Weights of a small GPT-style language model, trained from scratch on English Wikipedia: RMSNorm before each block.
Each number is 200 + 20 x the weight over its row's rms, rounded and kept within 0 to 999. Layers, rows and columns count from 0. The size before them is the row's rms in percent of the matrix's.

# layer 5 attention query, 96x96, rms 0.0975, rows 0-40, columns 48-95
076,183,208,206,179,208,173,210,166,208,226,228,204,213,223,234,171,234,209,204,173,201,178,208,199,187,176,182,218,224,219,214,204,209,179,176,226,198,186,197,236,162,195,182,228,217,206,185,243
062,200,210,200,237,235,212,168,255,199,174,181,207,198,196,206,196,199,209,197,208,196,215,190,174,190,216,188,227,193,169,195,201,167,208,218,199,197,227,212,191,207,236,239,183,205,214,214,246
076,237,212,172,175,235,186,198,179,170,227,213,199,202,230,224,186,173,207,187,153,194,154,204,193,174,186,205,226,203,229,185,208,204,202,183,239,202,215,202,246,182,203,179,210,202,202,204,204
076,218,244,182,196,227,155,201,190,184,191,221,181,214,221,237,198,181,195,215,188,202,214,172,194,182,208,216,222,189,208,228,209,189,196,201,222,203,236,183,223,204,206,176,204,193,192,220,223
091,175,186,186,202,186,206,203,243,226,186,192,202,191,218,226,200,219,197,225,205,213,233,156,175,194,228,194,227,219,196,165,169,179,174,183,157,202,179,199,182,178,198,184,201,227,234,204,263
088,173,202,183,212,185,174,193,205,212,223,197,192,206,188,199,166,247,203,206,226,189,222,187,187,214,192,197,149,225,178,193,176,202,211,225,215,210,194,209,176,193,237,193,170,209,210,186,260
126,233,197,188,181,207,191,188,166,186,204,204,184,201,191,194,198,174,186,169,187,208,192,233,254,181,203,200,163,216,222,236,234,225,226,218,230,183,196,211,224,222,189,203,154,202,199,170,187
101,187,209,220,234,214,203,196,223,203,177,195,191,173,211,240,189,187,226,182,200,204,208,188,191,207,191,226,215,206,158,189,225,178,169,178,197,198,236,172,148,171,238,220,196,197,242,168,226
076,237,215,170,169,195,200,175,191,198,209,202,204,198,231,204,210,190,188,188,184,227,188,226,209,193,181,196,237,202,249,201,201,227,196,166,214,197,207,203,206,207,150,208,248,212,199,161,165
104,201,182,195,162,179,201,206,219,221,189,211,206,199,188,205,204,257,205,174,194,185,208,193,188,185,189,250,219,206,202,173,192,188,185,199,170,207,178,196,230,172,224,170,205,238,188,242,153
091,178,211,168,198,207,171,213,191,236,195,219,194,227,215,233,207,188,183,200,192,202,225,199,194,176,176,193,224,191,212,199,251,173,186,216,220,201,212,191,199,195,151,199,197,191,210,198,155
095,180,182,196,215,193,216,207,180,217,160,184,215,173,174,200,200,191,227,192,168,208,181,186,193,217,214,204,213,206,166,184,237,179,188,207,190,207,196,206,193,194,225,173,205,179,201,188,188
106,214,206,197,196,221,192,220,220,231,195,196,206,180,208,199,195,205,191,179,173,203,145,209,243,173,212,177,208,218,213,212,228,234,184,229,199,168,165,201,232,216,165,198,176,170,211,204,190
083,234,173,224,215,203,214,177,203,189,229,205,206,215,196,189,187,234,212,222,210,194,216,208,197,193,178,178,187,171,197,188,223,165,245,214,217,215,225,195,188,217,212,190,227,200,201,167,240
094,188,210,209,239,193,199,215,176,170,207,214,175,191,179,198,174,221,188,162,204,217,213,180,218,206,220,177,220,209,187,188,200,173,230,224,204,190,199,214,183,196,209,252,176,185,193,165,179
088,237,191,176,206,218,209,224,213,205,169,223,213,183,195,193,200,218,180,207,179,190,193,188,215,233,207,198,189,178,219,144,235,213,208,233,200,189,208,185,212,201,192,209,212,187,229,200,221
083,205,219,200,176,241,169,196,197,185,189,196,191,221,225,214,210,202,209,192,170,200,219,176,184,187,214,209,216,209,221,202,235,202,180,211,227,211,221,203,235,214,209,185,213,237,176,215,230
076,205,188,216,256,190,230,193,208,205,191,187,210,179,192,182,234,153,193,204,219,198,233,194,196,219,218,184,200,162,173,173,216,192,203,209,184,163,210,191,153,203,204,244,197,202,233,193,175
076,186,213,199,227,201,195,202,228,208,199,193,207,220,193,234,182,232,210,237,195,167,201,170,158,175,212,182,237,200,191,212,206,207,191,199,233,199,238,195,213,196,201,232,206,197,195,186,269
094,174,195,234,222,181,195,204,236,237,208,192,210,213,209,171,226,220,197,195,221,190,217,202,191,205,209,220,148,202,157,182,184,187,190,228,181,211,200,211,186,214,224,209,189,195,165,227,218
079,214,192,192,188,186,201,196,169,161,227,214,185,192,185,177,196,186,172,166,215,203,203,212,227,207,206,176,163,220,231,240,197,210,236,232,201,190,196,195,208,210,216,204,163,196,179,194,171
089,199,191,183,226,176,236,209,215,207,188,207,214,201,176,206,203,232,177,202,208,232,217,158,187,224,216,201,209,164,178,170,201,157,210,181,158,200,207,205,191,197,210,225,179,195,201,216,249
078,181,204,180,184,200,186,213,223,225,206,215,199,231,189,214,192,261,194,224,231,208,197,204,196,215,225,202,180,157,198,174,173,193,201,168,165,221,205,179,209,194,209,173,202,208,160,222,183
088,209,209,215,199,230,228,190,187,217,178,184,169,183,190,186,198,179,200,174,216,193,180,201,229,191,197,186,202,177,196,216,239,182,203,229,195,201,231,188,199,212,201,159,193,157,219,207,225
114,193,202,202,209,188,195,196,215,241,196,192,220,198,208,221,184,255,214,196,235,203,203,172,163,212,204,216,214,196,168,183,177,160,188,168,178,200,217,182,179,176,220,212,218,222,209,211,165
096,190,204,204,195,214,195,206,203,222,174,202,218,191,187,193,185,189,229,185,208,183,185,213,220,220,191,194,228,205,172,188,271,195,232,193,209,215,183,197,193,211,173,188,194,185,223,198,155
108,199,194,213,199,242,199,211,221,186,209,199,185,184,181,218,185,215,234,189,210,177,186,181,202,169,173,178,179,187,185,248,251,179,217,193,187,165,199,212,176,197,210,216,179,177,213,252,262
090,213,163,175,197,217,217,185,182,155,199,179,197,207,230,189,238,223,181,205,222,192,188,233,202,185,173,215,218,192,216,164,190,252,192,188,157,207,175,254,205,208,176,177,211,192,209,192,240
093,215,206,211,194,192,229,194,182,191,187,200,177,200,221,189,250,174,191,213,189,221,205,195,237,186,185,186,164,184,230,215,239,173,169,202,198,186,228,190,192,196,197,208,177,235,238,209,156
099,205,225,203,206,195,187,231,208,210,193,205,171,177,204,191,192,193,204,186,234,162,176,152,209,200,201,201,166,216,203,206,208,177,185,197,199,187,174,203,219,223,224,203,192,182,229,197,206
096,247,182,219,206,208,216,179,178,199,169,216,173,202,193,207,219,188,206,207,142,213,215,212,212,198,190,190,146,181,193,223,204,234,185,201,177,193,175,206,216,205,219,210,183,200,225,199,202
096,216,217,209,160,203,191,223,192,208,184,217,195,219,197,234,197,187,218,198,201,198,204,212,180,209,174,231,228,177,200,218,168,203,211,204,219,234,215,198,210,160,214,209,168,201,215,214,180
026,208,200,203,197,189,190,180,186,213,206,177,200,211,204,176,164,207,236,195,223,204,195,169,253,180,197,255,188,197,204,212,220,223,211,212,214,215,207,157,199,225,190,173,236,183,175,192,200
025,199,172,238,205,189,225,188,172,210,218,240,197,190,210,162,236,203,177,185,222,211,186,206,225,198,187,235,165,195,198,145,169,205,218,218,182,196,170,218,205,223,225,166,202,189,200,212,199
025,203,177,194,217,191,208,221,228,215,213,203,194,196,172,173,197,195,186,192,206,206,220,199,204,211,232,207,170,176,191,182,179,217,219,195,174,204,142,196,212,197,179,223,226,182,172,213,215
033,183,193,216,207,207,219,182,227,183,185,224,212,219,196,188,196,170,235,206,174,205,187,176,195,195,218,179,199,202,196,240,245,162,195,212,185,198,191,191,189,206,177,197,200,212,230,196,144
037,177,207,232,195,196,226,176,226,182,178,226,222,213,174,188,227,159,230,221,201,196,204,177,195,204,196,180,221,204,203,198,192,157,215,239,206,223,192,192,187,203,162,220,196,197,232,196,186
036,218,188,203,223,231,214,167,165,165,219,147,214,189,202,208,214,225,186,202,206,235,250,185,185,186,214,235,234,153,201,221,183,209,209,181,218,208,199,211,199,226,212,187,212,187,187,190,228
051,184,196,219,175,171,231,175,234,199,194,240,212,227,221,196,202,170,241,189,220,194,219,184,193,182,197,217,171,195,199,237,177,147,197,219,199,199,214,205,222,221,181,206,171,194,227,214,193
049,189,191,207,195,202,244,204,238,171,191,212,186,226,193,212,199,189,225,186,225,197,200,185,200,153,199,195,188,204,236,197,155,174,202,194,187,243,207,198,185,184,202,219,183,192,186,234,179
108,203,203,207,183,183,178,182,203,238,206,203,199,203,230,198,198,192,199,219,196,204,204,193,176,235,201,214,186,187,166,229,208,190,192,208,207,145,191,209,234,228,193,213,200,201,238,187,218
# layer 5 attention key, 96x96, rms 0.109, rows 0-39, columns 48-95
059,189,199,190,182,166,198,207,217,178,186,146,223,196,178,186,164,202,203,230,196,196,202,184,185,206,213,212,181,208,194,220,184,205,175,208,213,212,215,205,169,172,161,207,210,199,214,191,207
067,223,186,197,207,245,186,192,192,206,201,222,189,193,224,180,188,216,203,182,239,199,181,237,202,219,200,169,208,188,232,170,195,158,200,187,186,160,189,209,233,227,214,188,189,208,219,183,209
069,178,180,207,210,204,211,193,182,177,192,215,205,182,193,225,215,194,197,224,180,175,217,173,193,197,232,195,187,169,212,223,214,184,185,198,191,218,188,176,175,204,199,229,184,188,211,177,227
069,189,193,237,210,218,222,202,213,169,167,218,183,186,218,220,242,188,204,215,191,202,225,214,206,177,207,198,215,175,198,232,244,194,234,187,183,198,215,186,177,190,198,245,194,213,251,183,243
076,150,221,252,201,203,199,195,228,181,195,190,203,169,192,188,203,174,189,214,208,236,227,210,209,234,162,265,213,192,183,189,204,220,210,221,176,216,205,185,215,222,179,208,211,180,207,199,215
094,215,176,191,199,199,235,208,237,223,210,231,197,215,194,209,187,190,199,190,221,245,220,185,192,193,200,202,190,203,178,215,204,230,165,169,190,193,184,168,203,191,213,246,188,212,263,170,193
085,188,216,145,209,215,186,226,165,232,219,185,203,194,211,208,200,205,186,233,190,200,209,211,196,172,188,193,182,218,222,195,198,196,193,186,170,202,181,170,226,230,202,218,224,163,219,159,161
096,212,168,164,190,230,167,217,167,201,185,234,189,207,180,204,216,243,191,222,174,228,181,187,179,195,211,179,225,199,213,194,190,192,195,165,199,212,202,177,202,174,204,234,195,185,219,171,198
100,218,189,221,217,217,207,200,228,239,166,209,213,201,175,217,182,178,192,200,201,192,188,203,208,198,192,188,172,228,160,208,233,215,168,195,190,182,240,183,203,206,221,204,203,161,250,192,219
090,189,196,226,196,180,219,159,197,184,205,211,241,235,193,205,180,196,223,164,189,206,213,215,210,181,205,173,189,207,237,233,181,186,210,232,189,180,198,190,226,203,206,190,168,208,221,167,195
093,196,168,225,229,231,190,172,193,194,165,163,210,199,182,234,184,197,186,201,187,201,204,197,228,182,180,152,228,206,210,182,215,198,223,173,238,209,212,201,179,206,209,208,218,180,205,203,183
089,203,219,215,216,224,206,224,237,213,222,183,207,202,213,178,177,186,185,190,231,202,194,211,204,194,221,203,206,210,191,187,229,198,207,186,175,162,209,207,207,204,188,208,245,180,219,221,169
089,181,201,213,214,219,164,218,183,186,217,174,218,225,221,152,202,218,207,228,210,182,172,198,192,207,202,179,217,186,191,180,189,161,194,168,196,191,193,199,207,188,222,203,220,195,188,206,179
096,180,186,216,220,208,233,175,169,216,187,207,195,194,192,202,230,189,204,204,160,191,209,152,186,213,217,222,188,246,204,181,221,175,183,207,196,217,180,198,177,164,215,173,181,199,175,202,175
090,193,196,163,205,235,192,208,210,196,224,206,246,190,217,219,211,218,213,181,197,171,167,220,203,173,221,181,198,203,207,183,222,189,183,153,223,214,189,186,180,204,170,191,249,210,199,195,205
094,194,218,201,210,191,189,206,227,172,191,208,195,159,218,211,198,218,256,165,204,197,234,180,179,181,209,157,181,198,170,191,219,159,244,221,187,183,209,205,179,217,183,204,176,231,157,193,227
059,174,170,221,211,227,186,199,198,163,188,177,205,173,231,226,199,200,208,207,206,179,197,231,205,195,212,204,219,209,222,192,198,142,236,205,208,211,216,212,217,210,223,208,209,213,169,182,213
062,222,221,195,174,224,182,197,241,204,213,215,196,185,192,184,209,185,212,164,214,216,181,228,238,211,197,176,196,177,184,212,208,204,184,205,207,220,245,218,218,248,200,189,217,185,235,237,223
065,187,202,236,200,199,225,207,199,205,201,162,205,190,187,187,162,180,178,181,204,211,218,215,210,215,194,228,188,223,203,229,202,209,188,203,221,166,220,187,180,209,179,164,193,241,210,179,182
084,197,203,210,184,207,197,183,188,193,193,209,205,198,221,160,174,183,179,175,228,211,211,246,213,242,209,211,176,195,205,242,206,169,192,220,192,161,191,216,193,244,181,205,164,212,239,189,182
093,181,196,179,207,187,202,181,162,186,228,209,187,198,202,196,189,230,206,220,206,180,209,186,166,187,221,176,188,217,242,197,178,170,198,173,199,211,149,214,204,189,184,173,186,212,151,209,174
078,221,195,218,227,224,186,186,177,222,211,187,167,231,174,168,223,183,230,224,171,198,206,208,186,202,169,167,177,211,233,184,159,173,240,211,198,194,193,227,227,215,176,210,198,210,225,184,207
104,194,182,195,186,204,210,183,227,220,180,206,208,200,236,209,175,201,175,177,228,236,224,205,197,206,184,186,215,203,195,222,241,231,208,215,197,164,231,183,199,179,190,196,186,220,271,211,172
101,200,179,197,177,207,211,206,150,204,199,209,203,222,216,187,186,192,197,219,216,174,197,229,174,195,196,215,197,191,227,188,171,189,208,225,219,217,190,227,178,202,208,199,195,191,140,218,186
125,200,212,219,234,186,191,200,250,213,196,198,214,204,199,227,179,229,180,196,222,197,182,204,206,203,200,196,173,193,172,185,190,225,168,201,185,181,238,199,214,221,202,210,201,177,266,169,211
095,226,209,221,219,183,189,203,208,242,193,223,186,233,202,190,213,218,183,176,211,204,217,204,216,214,207,180,197,198,194,185,200,211,173,154,192,173,224,195,199,212,176,204,190,211,188,243,181
108,247,216,188,197,226,207,193,202,185,190,187,203,205,204,180,212,218,198,217,203,191,177,181,219,236,248,239,216,207,172,206,189,206,210,217,216,152,191,225,211,190,210,214,233,222,187,212,172
083,187,221,195,200,218,208,215,193,204,206,198,240,231,216,215,201,198,195,183,175,192,217,166,186,236,175,208,210,224,201,197,194,152,181,165,235,199,212,221,210,183,233,257,195,210,218,156,211
089,192,178,209,232,228,178,199,253,235,188,192,180,219,197,203,212,246,166,202,181,199,217,209,199,211,223,182,195,196,174,212,194,202,202,201,176,183,204,177,210,210,192,201,220,190,188,168,231
086,192,180,187,197,171,204,214,196,193,206,154,170,203,209,210,197,215,216,200,193,203,186,236,200,217,182,167,179,204,208,208,197,214,236,205,168,204,184,216,154,216,194,164,185,201,221,222,207
102,194,215,207,223,207,203,185,225,239,223,240,179,234,216,220,224,234,197,228,231,196,159,170,198,199,177,181,204,186,192,153,178,183,231,173,175,187,234,188,169,201,182,196,246,179,207,201,244
086,189,188,201,203,218,196,213,230,217,181,188,182,198,196,208,180,146,208,222,202,226,216,179,198,205,184,185,179,179,161,193,170,209,189,195,186,228,242,186,192,203,230,213,195,180,219,209,220
019,197,194,182,251,205,214,189,179,196,179,203,215,184,211,201,188,223,180,205,207,180,203,194,213,188,185,189,179,219,212,241,233,243,219,199,202,196,188,208,240,239,216,209,182,221,211,235,209
020,169,252,184,216,222,167,193,232,193,190,157,203,191,234,205,189,244,217,204,236,193,190,217,177,204,204,202,212,215,208,233,232,186,198,176,201,203,197,186,181,232,177,177,231,198,182,182,193
024,198,199,206,226,225,210,172,171,191,175,205,216,190,242,219,225,219,212,197,217,198,192,194,170,183,202,226,214,191,228,197,241,188,217,200,215,190,212,189,187,198,240,160,235,218,210,195,230
030,204,190,194,191,251,211,202,203,175,214,178,216,200,184,225,230,218,207,193,228,202,238,183,216,183,204,238,223,158,191,184,180,201,197,191,226,213,200,185,205,191,210,177,230,174,168,168,216
027,188,202,174,234,220,190,199,221,218,189,201,230,195,210,240,181,207,211,216,214,204,213,199,216,209,217,243,215,173,194,225,217,202,200,162,201,191,204,198,205,193,185,189,234,166,188,185,206
032,195,195,190,191,179,213,170,201,167,228,214,212,194,207,196,198,197,205,169,235,196,207,209,196,184,180,189,155,212,175,216,212,139,183,206,190,178,219,209,202,176,205,195,206,224,213,208,168
035,186,186,171,227,164,189,184,215,228,212,227,206,209,200,194,194,178,169,182,206,200,196,172,195,211,224,199,154,201,183,204,187,177,174,188,172,159,203,225,221,203,209,216,211,219,181,199,221
047,167,191,187,206,173,202,183,214,206,248,227,194,202,172,199,167,169,177,203,206,183,191,189,189,197,230,212,143,229,198,210,204,180,190,204,194,181,195,210,226,184,202,219,203,219,192,219,221
# layer 5 attention value, 96x96, rms 0.359, rows 0-31, columns 48-95
061,210,191,210,226,199,176,222,170,198,205,225,193,173,143,187,173,204,195,216,194,239,160,195,202,200,207,164,210,201,216,212,204,220,222,217,181,215,206,187,203,180,200,192,210,234,191,178,209
065,203,177,169,245,210,176,200,198,197,208,200,210,212,212,209,214,198,204,170,185,201,177,219,191,205,216,182,210,215,212,205,223,201,248,235,201,182,200,210,189,213,195,230,180,181,220,181,229
066,212,226,227,211,185,177,217,190,203,208,191,171,179,198,222,161,182,194,178,211,182,192,167,212,188,178,228,190,173,198,209,213,180,238,206,200,174,246,161,193,206,191,165,215,199,196,189,204
059,206,197,197,189,216,221,194,222,196,203,223,188,179,177,198,194,228,213,198,188,243,242,216,190,182,210,176,212,219,168,229,143,221,198,214,200,222,189,235,190,219,177,199,194,217,182,239,189
057,187,165,209,205,211,221,208,202,206,222,233,216,214,214,198,185,206,159,186,219,213,198,185,178,174,209,217,198,192,210,223,195,181,240,190,180,213,216,213,172,250,201,202,169,206,215,198,193
062,202,212,191,215,199,188,193,141,178,186,204,193,210,188,191,218,223,240,216,193,213,248,220,196,205,187,229,211,209,180,188,176,186,220,227,203,186,168,177,252,193,202,202,192,211,197,219,206
067,246,195,178,205,182,207,210,218,200,173,220,201,175,186,211,210,199,160,164,210,190,184,194,182,176,188,195,229,207,193,202,182,186,166,213,182,213,212,176,180,183,218,195,218,182,177,203,170
064,188,189,192,211,179,212,178,171,232,222,217,189,215,231,204,218,204,188,201,217,225,176,237,232,231,188,168,223,193,234,176,192,177,219,208,217,180,201,178,185,182,188,207,205,212,206,153,172
061,204,188,205,182,218,179,220,195,193,170,167,224,187,216,176,182,208,197,223,209,172,194,234,191,200,224,202,203,223,171,167,208,225,177,187,200,182,192,156,215,180,158,164,222,198,201,167,229
069,215,196,199,192,176,201,183,216,215,226,212,222,196,189,175,183,188,227,232,176,201,208,217,206,177,214,187,201,217,198,209,213,201,155,176,240,213,169,174,203,168,209,180,181,220,189,192,181
060,204,188,200,210,210,217,176,164,176,196,227,185,204,244,230,153,214,214,224,224,210,174,201,194,207,225,188,193,219,172,206,210,198,249,200,190,199,218,221,223,178,193,217,214,188,217,223,184
059,202,226,190,218,196,208,199,192,224,223,200,213,231,183,189,224,188,208,198,191,213,206,192,179,212,230,192,217,189,185,185,230,206,199,210,184,212,242,192,212,206,137,226,245,206,204,215,208
058,190,191,213,198,232,209,209,208,171,220,224,168,212,180,201,220,188,191,157,168,174,228,181,180,187,211,194,193,203,232,202,199,194,183,215,185,192,206,201,172,194,200,206,194,167,209,184,210
064,193,200,243,180,246,188,199,192,236,213,212,188,187,167,186,227,212,163,185,207,209,191,215,217,206,185,216,161,177,205,215,227,193,223,188,199,196,157,180,206,202,202,200,242,183,169,209,221
058,203,216,183,204,205,186,242,198,235,187,204,180,243,177,171,181,228,182,188,229,197,237,209,157,210,236,217,198,189,193,195,219,165,186,201,184,209,154,220,214,196,181,175,207,201,192,213,185
060,213,211,192,224,239,194,239,207,203,198,209,219,215,215,176,179,213,228,203,201,204,204,211,180,230,194,239,196,205,221,196,204,184,196,191,201,190,207,225,221,187,216,230,244,206,184,224,175
057,173,214,183,196,252,195,209,214,182,169,207,206,191,176,204,194,225,196,181,205,171,212,228,207,163,215,205,197,170,174,162,200,180,215,226,212,192,200,193,206,233,208,232,181,219,174,166,201
059,206,211,206,157,209,195,196,198,197,211,192,206,232,237,192,195,192,173,171,214,195,178,208,215,192,198,200,222,207,218,204,194,214,214,205,169,180,181,237,191,227,181,241,167,190,205,199,202
056,222,202,244,193,204,209,204,217,197,195,179,188,234,201,167,183,179,166,207,193,194,180,217,204,192,149,198,217,191,204,221,166,187,212,204,198,202,200,201,194,239,215,186,223,190,237,229,196
061,208,201,223,228,219,194,178,170,207,225,233,194,216,190,211,229,192,175,227,166,227,213,197,203,214,227,170,218,187,216,208,186,175,185,163,206,151,193,201,207,191,211,209,186,228,181,242,216
056,207,215,202,232,207,202,209,184,190,218,176,188,169,195,197,180,214,199,209,233,186,234,160,234,198,215,170,177,204,202,196,179,204,191,206,186,218,204,200,251,212,212,201,173,200,231,187,204
063,223,192,215,197,192,201,189,203,157,195,201,223,200,220,208,200,182,177,178,210,212,186,188,189,230,176,203,196,211,226,189,187,189,214,215,167,229,214,177,168,226,180,205,172,199,213,181,194
060,193,210,168,232,234,180,196,215,234,232,202,193,227,171,198,209,199,209,215,211,256,230,178,199,168,186,192,183,191,200,201,200,211,217,199,228,190,190,174,210,172,174,232,175,192,203,225,211
057,229,200,186,219,183,209,203,163,187,218,215,178,245,195,196,196,196,163,215,192,187,201,243,212,200,221,210,242,209,222,221,197,202,196,171,210,200,202,205,228,192,223,185,234,213,220,172,242
055,188,214,193,179,215,218,189,195,197,206,205,222,186,183,197,203,177,174,216,187,191,227,212,235,236,198,192,205,230,194,215,188,218,209,245,179,191,252,200,146,169,234,199,195,217,219,186,213
053,248,206,190,217,200,203,211,154,206,220,229,191,186,209,217,210,205,228,190,208,192,217,230,209,183,189,217,185,178,202,162,206,200,206,191,210,209,211,195,215,193,202,180,215,209,179,180,208
059,190,220,214,221,204,220,199,231,204,208,218,192,164,243,166,202,181,227,225,221,196,210,203,167,211,187,181,208,218,221,175,202,217,176,194,163,187,233,201,227,197,177,178,229,180,173,206,209
066,191,193,231,200,213,192,205,195,264,216,195,187,223,181,221,196,216,216,215,182,196,211,240,207,196,209,217,179,202,206,195,167,203,164,194,203,142,158,207,190,183,196,166,239,198,207,181,211
062,169,202,210,195,211,223,208,179,196,212,188,200,223,205,184,232,211,202,211,194,226,191,223,203,176,188,185,180,214,186,240,217,235,231,220,161,200,188,210,189,209,172,234,192,195,215,231,205
054,200,166,195,198,227,197,211,195,194,228,187,210,176,215,217,220,217,207,184,180,176,206,209,209,212,230,198,203,170,213,196,176,197,207,187,154,157,190,209,205,229,200,216,183,206,226,206,198
059,219,198,159,194,169,212,185,185,166,227,216,226,238,164,207,193,207,192,204,185,207,175,169,170,167,179,187,179,248,207,197,198,187,222,182,204,196,204,164,210,228,207,216,185,200,188,169,201
059,216,203,206,193,149,175,214,211,170,201,204,163,218,192,245,209,212,171,203,225,212,204,186,186,222,183,175,220,228,197,192,216,193,184,185,212,190,172,229,196,230,195,157,223,181,183,185,176
# layer 5 attention output (transposed), 96x96, rms 0.32, rows 0-31, columns 48-95
067,254,188,235,211,213,206,225,188,169,156,223,223,210,191,207,197,223,183,197,204,189,196,185,198,209,208,205,231,182,181,193,206,214,183,212,192,236,221,226,180,193,201,195,223,153,225,212,164
069,211,194,204,208,231,199,206,204,187,242,185,188,182,202,248,190,164,215,198,198,175,231,199,207,171,218,160,237,203,205,181,213,270,220,215,245,194,195,188,197,199,207,204,205,167,217,190,218
072,209,171,230,216,193,227,199,177,196,135,184,192,200,193,237,225,197,208,184,203,212,216,193,189,218,231,228,183,211,219,229,185,187,198,204,143,216,182,192,192,196,195,197,209,194,219,207,167
073,209,200,199,203,200,210,182,174,170,257,207,198,193,194,199,229,244,184,206,189,231,227,201,226,192,206,183,211,204,217,212,153,169,208,222,210,172,190,199,219,204,190,242,207,257,205,234,212
062,205,188,209,184,201,187,234,202,209,236,203,211,208,203,224,176,212,194,243,176,213,191,216,202,180,204,199,206,224,210,200,167,239,225,187,231,228,201,213,217,203,184,191,192,185,199,192,240
072,182,184,177,188,190,242,207,200,187,185,199,213,181,187,207,194,178,227,154,223,222,224,203,182,211,194,221,235,208,207,205,163,181,193,205,205,200,220,212,223,188,204,182,245,203,177,217,209
070,169,195,205,189,206,181,204,196,216,199,211,202,193,202,199,189,230,220,196,198,194,189,233,196,144,184,201,167,202,190,233,228,141,207,212,238,209,193,194,179,173,206,228,217,181,211,163,201
071,202,187,198,204,205,211,172,205,191,166,202,209,216,237,212,210,286,169,206,189,193,203,206,182,186,219,189,236,202,210,193,202,172,218,223,178,194,231,180,175,204,199,165,234,204,205,201,214
071,203,192,198,197,199,189,178,171,204,192,149,167,141,193,194,163,173,219,229,201,182,204,201,219,210,176,201,210,197,211,226,190,200,191,181,191,203,185,158,202,169,198,175,197,205,167,177,181
073,221,198,219,210,162,225,187,208,202,179,187,200,199,218,155,191,225,181,192,204,185,190,224,198,198,222,211,200,155,210,164,198,173,206,201,198,193,217,165,186,203,226,180,221,184,194,199,177
062,171,217,204,216,185,229,203,193,206,196,201,206,237,204,226,210,180,222,202,226,198,192,179,237,167,221,194,229,221,201,221,210,198,209,194,195,210,253,216,204,207,226,184,184,212,226,231,185
060,159,197,150,204,213,203,212,201,218,180,206,236,199,193,196,219,176,210,198,211,207,210,212,183,195,224,174,211,206,216,197,215,190,185,248,186,207,210,189,249,205,193,218,212,182,163,245,208
066,208,207,211,206,189,227,232,192,200,238,211,175,190,199,227,207,165,236,212,199,177,197,213,185,214,184,201,179,197,186,201,202,192,188,196,202,182,192,161,190,187,180,211,200,129,206,209,224
070,226,209,235,158,174,166,207,211,211,157,219,230,196,176,213,211,172,176,194,213,223,190,177,201,187,215,217,197,151,208,206,216,199,216,186,168,206,175,189,197,216,199,192,215,199,169,208,193
060,202,191,217,217,210,198,226,194,249,210,212,188,174,185,196,198,213,188,160,196,192,196,225,190,175,231,199,201,181,210,216,208,196,152,226,186,194,170,180,209,170,168,193,159,206,202,209,217
067,193,200,229,254,172,211,200,169,187,204,186,229,236,227,196,174,148,241,224,204,197,184,210,183,189,215,228,207,180,225,183,212,175,184,206,191,186,193,192,213,188,184,210,183,222,177,221,185
065,241,154,179,213,189,204,218,219,177,209,187,209,194,190,201,194,158,194,154,202,198,180,193,148,198,183,211,204,193,183,191,204,216,226,174,222,167,198,238,206,171,212,235,147,190,181,198,176
067,189,193,182,168,236,185,227,206,195,245,201,209,180,212,180,181,178,199,204,218,172,197,186,199,175,209,192,204,217,194,221,204,228,225,202,229,172,184,194,193,178,213,193,162,145,206,208,223
063,197,187,229,178,206,192,201,209,169,198,197,224,214,185,177,200,213,202,207,167,199,183,188,224,180,187,201,238,200,226,190,221,225,184,205,177,204,181,218,229,210,215,213,221,188,214,179,229
065,190,201,192,201,191,183,198,181,171,244,223,187,245,179,238,206,187,176,212,203,195,182,215,193,205,208,215,158,181,194,203,195,211,200,165,204,184,189,183,225,210,198,211,228,183,181,219,192
061,246,218,202,146,180,188,191,212,195,208,212,191,182,193,186,202,228,211,224,185,183,215,229,221,202,217,178,173,200,181,218,194,256,188,193,193,202,205,200,215,168,204,212,213,244,235,192,188
068,209,208,195,187,212,189,233,220,156,208,183,180,193,212,201,229,214,195,196,255,198,149,209,199,195,216,205,174,243,249,229,193,204,204,198,204,217,185,205,204,206,214,185,162,200,203,217,236
063,205,193,223,186,198,194,197,230,197,203,184,193,197,176,206,218,193,171,206,195,223,195,185,172,209,194,219,212,189,211,216,207,182,194,224,220,242,183,184,211,210,177,212,151,217,234,229,195
064,180,209,212,233,164,221,156,202,226,199,212,199,237,200,212,187,203,179,204,192,209,220,219,187,199,198,233,227,195,225,219,202,242,194,194,204,217,192,173,223,216,204,215,225,180,231,169,212
057,205,211,188,181,201,171,188,158,225,187,206,189,186,202,216,209,158,159,204,169,182,181,224,214,191,201,202,220,239,171,189,158,184,170,171,183,208,254,212,171,222,212,234,201,191,216,167,191
061,213,239,205,199,194,234,180,214,183,202,197,210,230,204,194,190,231,212,141,212,196,193,227,196,236,198,224,171,203,212,212,226,195,220,180,219,208,190,177,205,187,202,181,209,214,189,182,173
067,153,184,205,209,204,205,209,213,188,200,191,212,195,232,200,167,156,199,179,208,194,214,251,221,224,194,200,159,212,199,186,203,160,167,200,154,189,221,221,206,197,194,183,189,160,209,191,175
066,165,214,216,186,161,186,209,198,227,196,191,205,214,185,164,183,205,190,214,172,187,188,209,182,205,178,206,199,197,220,179,180,203,223,221,207,171,160,197,186,221,204,176,240,202,158,221,186
069,222,223,216,211,215,211,229,178,177,229,188,197,188,218,176,224,209,181,196,205,220,212,205,184,204,193,204,199,186,179,192,220,205,212,208,176,250,219,202,182,236,201,206,208,139,192,220,227
057,230,229,201,186,192,166,243,199,200,244,229,195,199,216,193,191,218,222,207,179,195,222,195,213,208,244,214,174,186,181,202,201,213,210,204,157,164,215,180,218,227,184,204,186,162,198,239,204
064,252,202,191,215,184,203,182,209,181,214,223,192,201,171,209,189,267,215,193,188,210,188,207,217,181,201,193,176,203,201,197,203,220,214,195,181,211,215,207,214,194,203,204,200,165,183,165,216
058,180,206,168,210,178,210,265,165,178,238,217,190,204,197,220,215,240,191,195,208,211,166,207,225,212,200,200,209,215,177,199,200,183,170,208,196,192,155,213,209,194,204,174,228,193,190,178,196